Weights of a small GPT-style language model, trained from scratch on English Wikipedia: 715M tokens.
Each number is 128 + 32 x the weight over its row's rms, rounded and kept within 0 to 255. Layers, rows and columns count from 0. Numbers have three digits each. The size before them is the row's rms in percent of the matrix's.

# down: layer 19 MLP down (transposed), 384x192, rms 0.22, rows 32-42, columns 0-191
# gate: layer 19 MLP gate, 384x192, rms 0.219, rows 33-43, columns 0-191
# up: layer 19 MLP up, 384x192, rms 0.216, rows 33-43, columns 0-191
down32 101:155122132205153067133118132115127056124119153114195164131071107147112126149144128117099156116102104115193117118146144167167182078154086140126090124140121083112142056153144156105118205106115112086086155170128122210126074198096171092151170095118151103144083159114077159137123103128116138121134147137138087131136243162129153139143189149141100076165125129114099154158129109171133097106110144127086046202183172122068178147089147140090138118133152185180139117074115143152095127122120167156090086115119176086152126159164163131127114138119147140134138159143138151146135149147121136119
gate33 103:160143106134123143108121077130107100135085123065094133119157115191130186113039115124110160150097137073117135090135082110144170198153140090114124158111081094084139169175160101096095115189063095134127139144159173125094169171124051144132118175128113129151111152107165091135163125104152084110130127125181088179120091113168128135102082086152140124026128129146133110095088144134156185112121176158148130132154190101167185093132116124117185139169073128081074127084179120137146115099106062082115131147103120146144119096114143138174120095133121115183117113161155165156110131109111194077
up33 104:081132168127122126099148117111132129113072139186169089173149131118152107168099171229079088154126171145135138133118123116083066102038105151133127153129111120093106124098149023146140110142085108170061161085151122096076095136115146117156128146167127139080121177099112101067107199107091065092089145093120098139076149129096105167150118127144067104139119073062113150168173085147165138151147159110126128123144141120153094135147161149142088158125158091158110142113100133171151131081108176160180125181098098114130114096116115121109095181078147160140083161107145175118160139121139105175
down33 101:106077101148152161170103121162090114092130147155141159130154152170135154153087140054121147117049145126121070003116075130140126149113152133154137129145149171088193105166086104158122127115084162114158107098100144136161167178126150144085096178162104093156065051147172175106135082077090137081157124143111121116102122142113088186153097114151102174134092170139138113163108119141141100105196091082148072106146128170117116156150202088181141180160133124150109154130151091154162140124110126118204110128140133120184124133108116129107079118176167141120119121089083166089128143133149125099
gate34 101:151095140060097098126111147110068134115093116118106147160135079212125095105091157097119150135118159125080149132174104101115038130172094151139190079128112210145108114146071122114108138168120120218116082151109100133115081137160148130114155139122164083094095129113106139151119116127110098096101153149130131072167187103124113113049102032127114105071118151118143200143118163071115187067153084064151168119085124116112153124131088100154115139143150172140158127116118168164151108131116136095140131089102107129113109195124138130103146100127110143144124122163066098167151079084146080108
up34 097:108157190085141194121124090165113116100152153141070100142170169138109122106108132118086084130115172127147162166111075158152099180130186110170085150120204148094156076151105087121122139087152123083108066099176052147129157144126095095155140120093080129157156144146086133116090179147129122166152150110075104155099154147163163125148164134148098118062110097137072115132094100144141183109134116107086130091106173037155098208108130186130147162116101118104133143103169127134116121068111134163040200143071153075123146112138101132159160121090142138102119122118144094166108127104129158109
down34 103:142147127137092134137119098099137140085112128129130086112079112130093128210110201177060082099129162128120099084096098159150207128098086133112157063153156072052129100081132114104082088157145119176109110123106165157168140068127110168154102099090062128155081129119172074089228073111106059117157124127190168157160137191093164146115133146123162104109095133076120101100164113112138117116103106152110119095149103094126148107118170157073148120182102187119144108116129110106121142112148129099163181122141149157128039128110116145101141114145149088152097095108113135156138122148143159116
gate35 100:111129164054143061122189163116117172145188132136110140150115149111152135178187129099053106082175192109147137169144085146115120166156101114122116087100137099133065159131102094140196116111145100176109141134087173067157139150161105075166133101158088137140139144112138096088168126113106129075113164148145107139127130082139091139086143098107101067071079123144119161136119170070125214140178147063148055108142115140160129142148138146150145099115117184124122164084111173180148106139134127182146093145164118141101129183115176113097099069099122144101120125078161108115145051123144140111
up35 099:177116102079124157174143090153143103136159163140093128178165103163079167092129075091103139124126175147110175174102167151149102145158101154147164134058079093105137125133126133120086135132097176207102139102183126169108184117116058129079110061182090117111061192077145114147150097159109174100102162150110130102119109096176075104088110102101154116131110147116141109139108189135135149189082122111141159096168139125147121097116106172131159131160108082116119131090150080087095153158105114153156117191127104136103138131075149169175084173170134100085152169120114150189155131081117077167
down35 107:149050173124175113076087157113130126136136120075149116156132087130120137129118072143149108135150181168071134113181171121193100098085144166059142125169115107092129112145103138158122161129171165125123145079160108181103166098093142116086111128180145115144073142112190147142127174150126195134080153125182141064164167110140131133140106091154086094147128068126118089214169144135069164134103159105087108138134144115136103215092125116124088178131156148090088177173085123113184139135122121163178134170145095183175143159116121118149091155096137137198139121112091091139147159160141117152
gate36 097:095134098137107070132133170101130136174115158085136101163120087131115183125137136100130193188123126130144119129150078108167108195158120137149122112057190116162124093065102144178108167159104197143146097110127158189142124140174105101198158132174172117170119135186109122089094117097126110130101153128138140122111139089150140122151044084157191124143110097116170081115155139137096047134111120096131133100096141090073147098046186189128144061121129144154137160149184092162137130119151130112132132121190184144123148148139121134083075095156120062169170099122112095142113158155112107162
up36 105:140196182154142199159100151174051098090122134167128084098183160112122099131098121114108152156101146119121119071093080151149078132133123133174073212105112168175178118159117160165156188113163132119101123207090082181077166135159102145137156140114115148162100120138110114168130089102139061123072146092091133152129162166116109135050141170089089141151178111164136135168132185179142037135142188129148152153109156126132093083121113130134125123149106122163093167178131154121102139164134171158121161157105107152164161120106160189100122157110101136123166137122129097161106139155155156131
down36 101:091102113165145094105124116115142059181152144088141132215145161142116097149072140063166151119164134162113106148115127179094173123131145163049097144099154130154103113077153132120153077116167116155147120038122114136140116149142109099101095151122165191122152156171078067098125079170138122148184135137116118113162133056192117135143141101132145107102163148096119094190120069118168128135163106127184146140156083178130068129088083124154154163147160099142192072153149102140113153083136144082154140094162122146109146103108156142119137134126074107181111153099105196118103178169164086103
gate37 082:111162118160108107102081129120219143072102115117116146119115154104099080111072153163113078124136212162131131168082166090140088130124070166175138146090108146111080137104129119163108109206179135139115080112089103041123127133097145127115058110117171152136085080137195170156113100140105164151102138082147101107147104119154163097134132089107196127122116144134092145087149141170176138105121128139167113147116176114087109111131102146192185126158160124151166136119103175120076123155151154202155157163171166095125107135137143104098148041109132134121122187086113084080106156091113141113
up37 097:079058121125093131174113092128052149111100160164094135070135141086118148120124102050151159079153089116153101112081142128159117116125140136084162108142142107137222157138140106134175147099069127234084153086050125123114156150143175170181070095087069162168111109148129150112150149135079154103115117094119097169109109188135150103152130172071148124118111137148146158128167165116166072146131081055112142077084107193105127149167106146136121104123125094164099133105138121175093134128116139098134099158163131141114122145144109118153152126129076135212129150126130114102136155149152063124
down37 089:117113114151091130175162089120146135174028121115074133099134149113111116121179153090087161153129175103170070120111089155128097098071108161120162110193203121073227135164112150103125177169128124137083138126137093102133147192117219172134120129141192166094138159154112150101096105099123127101112148120139145167148057150135101101136141136124061136120073168089114133100129109084092182146100141037126155169121079172148119157137114140117088124112124083084117096095115107159134161110141062114083094142131118180131089152144110087133130141112084147136114104147127131134086089140171111115
gate38 102:091142126162140132100135112167109137106051092150147152152140198094102074116114154145156094099168201136164109150085121190082129128121102094092105126149119169144108112165163108130126161085109115158125135129128123153112144131154109116061093199168144098143099124120099093083102155077091090088096109100114124095159209108143058140161096142120191078099158161122089098142077082109177095104170124156143125113134146136136098147119126088147108123194107134129110114165114141155135140093108138076056135181129137133096150062164108109160119087160116152082128099176108095053076140164165043150
up38 099:153133156093161136158114148112113138101120189143127139147182114156114122120122117104163138200125154105134154096134106109141201062109129166144117159136130100139136223114093159091095156160084094109148134119159138152113119120156061101081085116079119141119074106122188144104168106162109190117145144097099056123170073105102111135184130141101184132116124130063166151172166080155127118085182130144055134183127099159128151142079135198142100151187111163081110157118102158116110130139121103172179084154036162132118109125146204165133163097174107089145145140108123097170138149135135126107
down38 100:140111113178109087121121072085087081129099079122122170143083120107106157135177103145151180110119134125172141099127096149118170165126128141106158206112115110045103115090136087069095151060181139093151121144093165093124066138111129132181168098068137189175120179108110125104111120167117127154143133142101151133100159116091156127105065148083124133136161138056060113112128176153048159083166150099172080149125104138175143122137105118139096117122121101107156106143111099132151119099113119141061055115099139157102128137122138187144107152102160164178124113143107139209166193138126184153
gate39 100:139090079167154121156163129125100094153130177128191088096124139163112161125183141124112180114069126099034137140095130152145112102145136147107111127064075178106109164161143156073094186124159141105092097139147148099168131178114183118135117168168127115072213171139135158118117085125102137092168150096115134080079133106097152122107121119117068067118064142139141095126104133158155140096189167073133125124097160142128152059160132130140154102122099107139107110114127165191120103154124158130119196086052144190170062138137166149154154122126131104130092107102142063086168136127136141085
up39 101:138112070104160114139168134127073125165057161093100136092108127151127123168196107148122132065152124070149097159111083161134154165121186106165112159107090106125113137147170141143126129118133123117176085152180149080145117130156146186122205151045116114072105163102131143109109105089103098101044110100134122150079142132128122153096113112095159107119122104156193184194149110137117131128170178135164155129171140121148104142116148068118083080150181165185128141136121147198149156134150187119161110057123075125076149126087111121155136133091117192122151092077140168137183106160101120154
down39 100:106099124101115128161139147126126140187082198111042119152134146224105105175089113082137114139152096129076141073107162202128121110145116149123148135115142173174067117145104126150101136116160163107129143128163112147108107135143102173127167153135156131130185190142189158146175133124183139099096142128097112067085163110094180130108103111127115117114161105172138108132086130170135099081107175132111152117116147109145177209078115104160108156124090103180124110109148170121115136091132137045089212124131127099181102144095121135114086124123147143140174094078064175136194153151144097077
gate40 100:176114114208049138141089106168150066135138176127071158081134123121132140218160168111145131097098144126178113133135074158193147171112219161090087083110128188141063159169101149096087077129155060139123066118141161117096146087154100161128138144152182100122161138115112177123118140150097133115140111144195131094129148191137073137133139129117112118118088124087134109103128119078186127112116148090118131134105128106148132208107113124164098127125129138153156035111110106200122125137106114150131090118044140111145152108156125096139142114129125145190128152134097083152123112133092137121
up40 098:178107123154144079206101166147121110137058141142148155106069122193065125105112153122122131125112133155132141127099127157135133120087106125157136151160134131117135082054126158079114157119128112118114079198133108154141116093111119177147159100127122080192141109063128100062110118157109174175098091151140077130094168093171101147131123114174186122054098074105174132130161127057189099122121119154140113125087109086129110059159193107140103088153069147142133092114141120110142121091157065068116129134155090051165119119176111115099129116161083099166119119126126123106125176182096086123
down40 102:142207149140106135121064147092184094140143111157166116059125138184107155112101148160152087145148114131145117151129133072100105134122051085130140071127086108083095142125093138141105113123100140128087086202151124118127145160110122108110128082158127130138100127134165164177072136202112098078126145194121091139123161124171167172198131152116087164132077185152175140139043126121155137140140122131130190094158106142164085106088070104173117119142092140078120154102146175135111139138086193090146123083110151106167089114188119109094127144097121095144145139187080105080118145164097188134
gate41 097:127127102119090103144170066118149116150126196151084148188085134138120150069157147112191088116141145104115135116196108125168158150165152186127117112095177128157120095153165150101165118073166091154117112147094138116076163084114166134141149075113102098165087183142132096121189113099187133101122089174136080089116164126083104138144149135127104117102139107147126144098126079109118123118115206130122138095099158150159171103174108160128063155123105180067082143156142236115104100104094152197143099160132128153117172118166099066085137080120136129160160135173157100172085167161111114147
up41 097:179057108113120127125119116177130138150123116177113138126151115164167151131140125123089154128130175117095110126086184134146106144178096172106104154170134127161131074132116029126149140138135168137134171146155108133129127080059129096098122185163132115148117201151120141170102134170119120162189110179196088120097124134127108118119154107174202102126138139122057097124068134153178152185117163074120157201116099097187162138099084148131134098169125105133097163131152181135166138132165094123102167105140115054140211149103083106098156120133138162161129164168146174136146143215126145136
down41 090:198180097130104162166182189169110123083162170128132092150103087146125145118144145129111145115172099119151128080141147123130136107118083124148136136162142153111112149143119180129086115106189162083144080157156102142092139122140135139120139106088096089104208105091146145089118103098175132172122118125132142161137186139161111161129077156192096113140109115163170094113114140089084145202089155097082167064117232211101119136112118160128091119109111180141133101145147131107145079069080083111126166096122088146123134098104144161068143161134122128078101123109135202064104086109182166127
gate42 103:117129154175155143110111140183159077139156140127133162111145161095140121164127181140075109147138145125150100140140121175140100137125178177097073112215107171109178136141163118150126108127136115088165141153089160083159129162123064157121143095136063108149113116084117194148126104123136168130092170167107198153134147150115103141127141162075115134118140107102124114107095132116116150079139107135115149037171129134149136126020095137135156134154133114118180137214126138120171214146168151129166067198122134071085153154145111144121219118109175123091189128157138104141110134133173129087
up42 102:072114165080191092170072183117138132073102082053144128094109120111088176109088150169174076129121156112134085128106104126159152158164156111131115137130105112184061129062116167106168079105148102166120055135149147103084125111117062116115147095168121094125104108139130140132129083114158128131120182127088115072120128140154099166201068158125121095133088155118143105158105140098055107158142161127167112142154109145140081131123123108132094139071160173036146178130120100088100116149135092203139178134102083118105152151151142126143086107187145112080116141149083124104158121171130165119
down42 103:103094139160111104069121118072112131133148180182111102121131122151121117106159125134145110098157121121144108148145119175151081096100138165144070160159143132106098127067130112138110167121070153104119173178100094140133091067160107207088093090195110094153162139112200074137107113126096141094172137156157049155097104121136089150174165102146162127125128106131153125208139090079159124123172091106104145134182138130129114157125150149136107164079099141100121126096117119083195127132098090103125164142136128068136169150083107142073116108155206204125074133102123169111208186150112109081
gate43 097:127175124162074074126154185135141085120118153128128124120129176118140109148123146090091109081099117143128152110200137165158107120153110148173142176177149112121088132071127113103170095113128124086172150145092128170192086108100170109128074091210140143154094129118166157134170124122110103087146070142159137168118170068075105135148112168127153163167145124133182113160139189159125132140171119141126141158110119155151131086154150093163128150148198109111115072101179151136153131150108102195065127080100136125118135089108157110169103161154112098118092141161092065047194218130130090085
up43 096:134145137103052146144105136153165110145148107110092118202061074171154171053102156134130170169078127099117090093092151198115164156080157153103144124136178100168237069061091101102113065097104138094106118133130167121080105143093099083198170169069151105085119133107082118101103085125217117101119168145120178098184122132119126084107123130100148122128131170133111101161151121168140115130141134149126110166121133106129161115100103099147108114129112103181100092095073103097113129113124208136147103126132098143117146147150168108124126180156142144155099097123070120126095110102117108130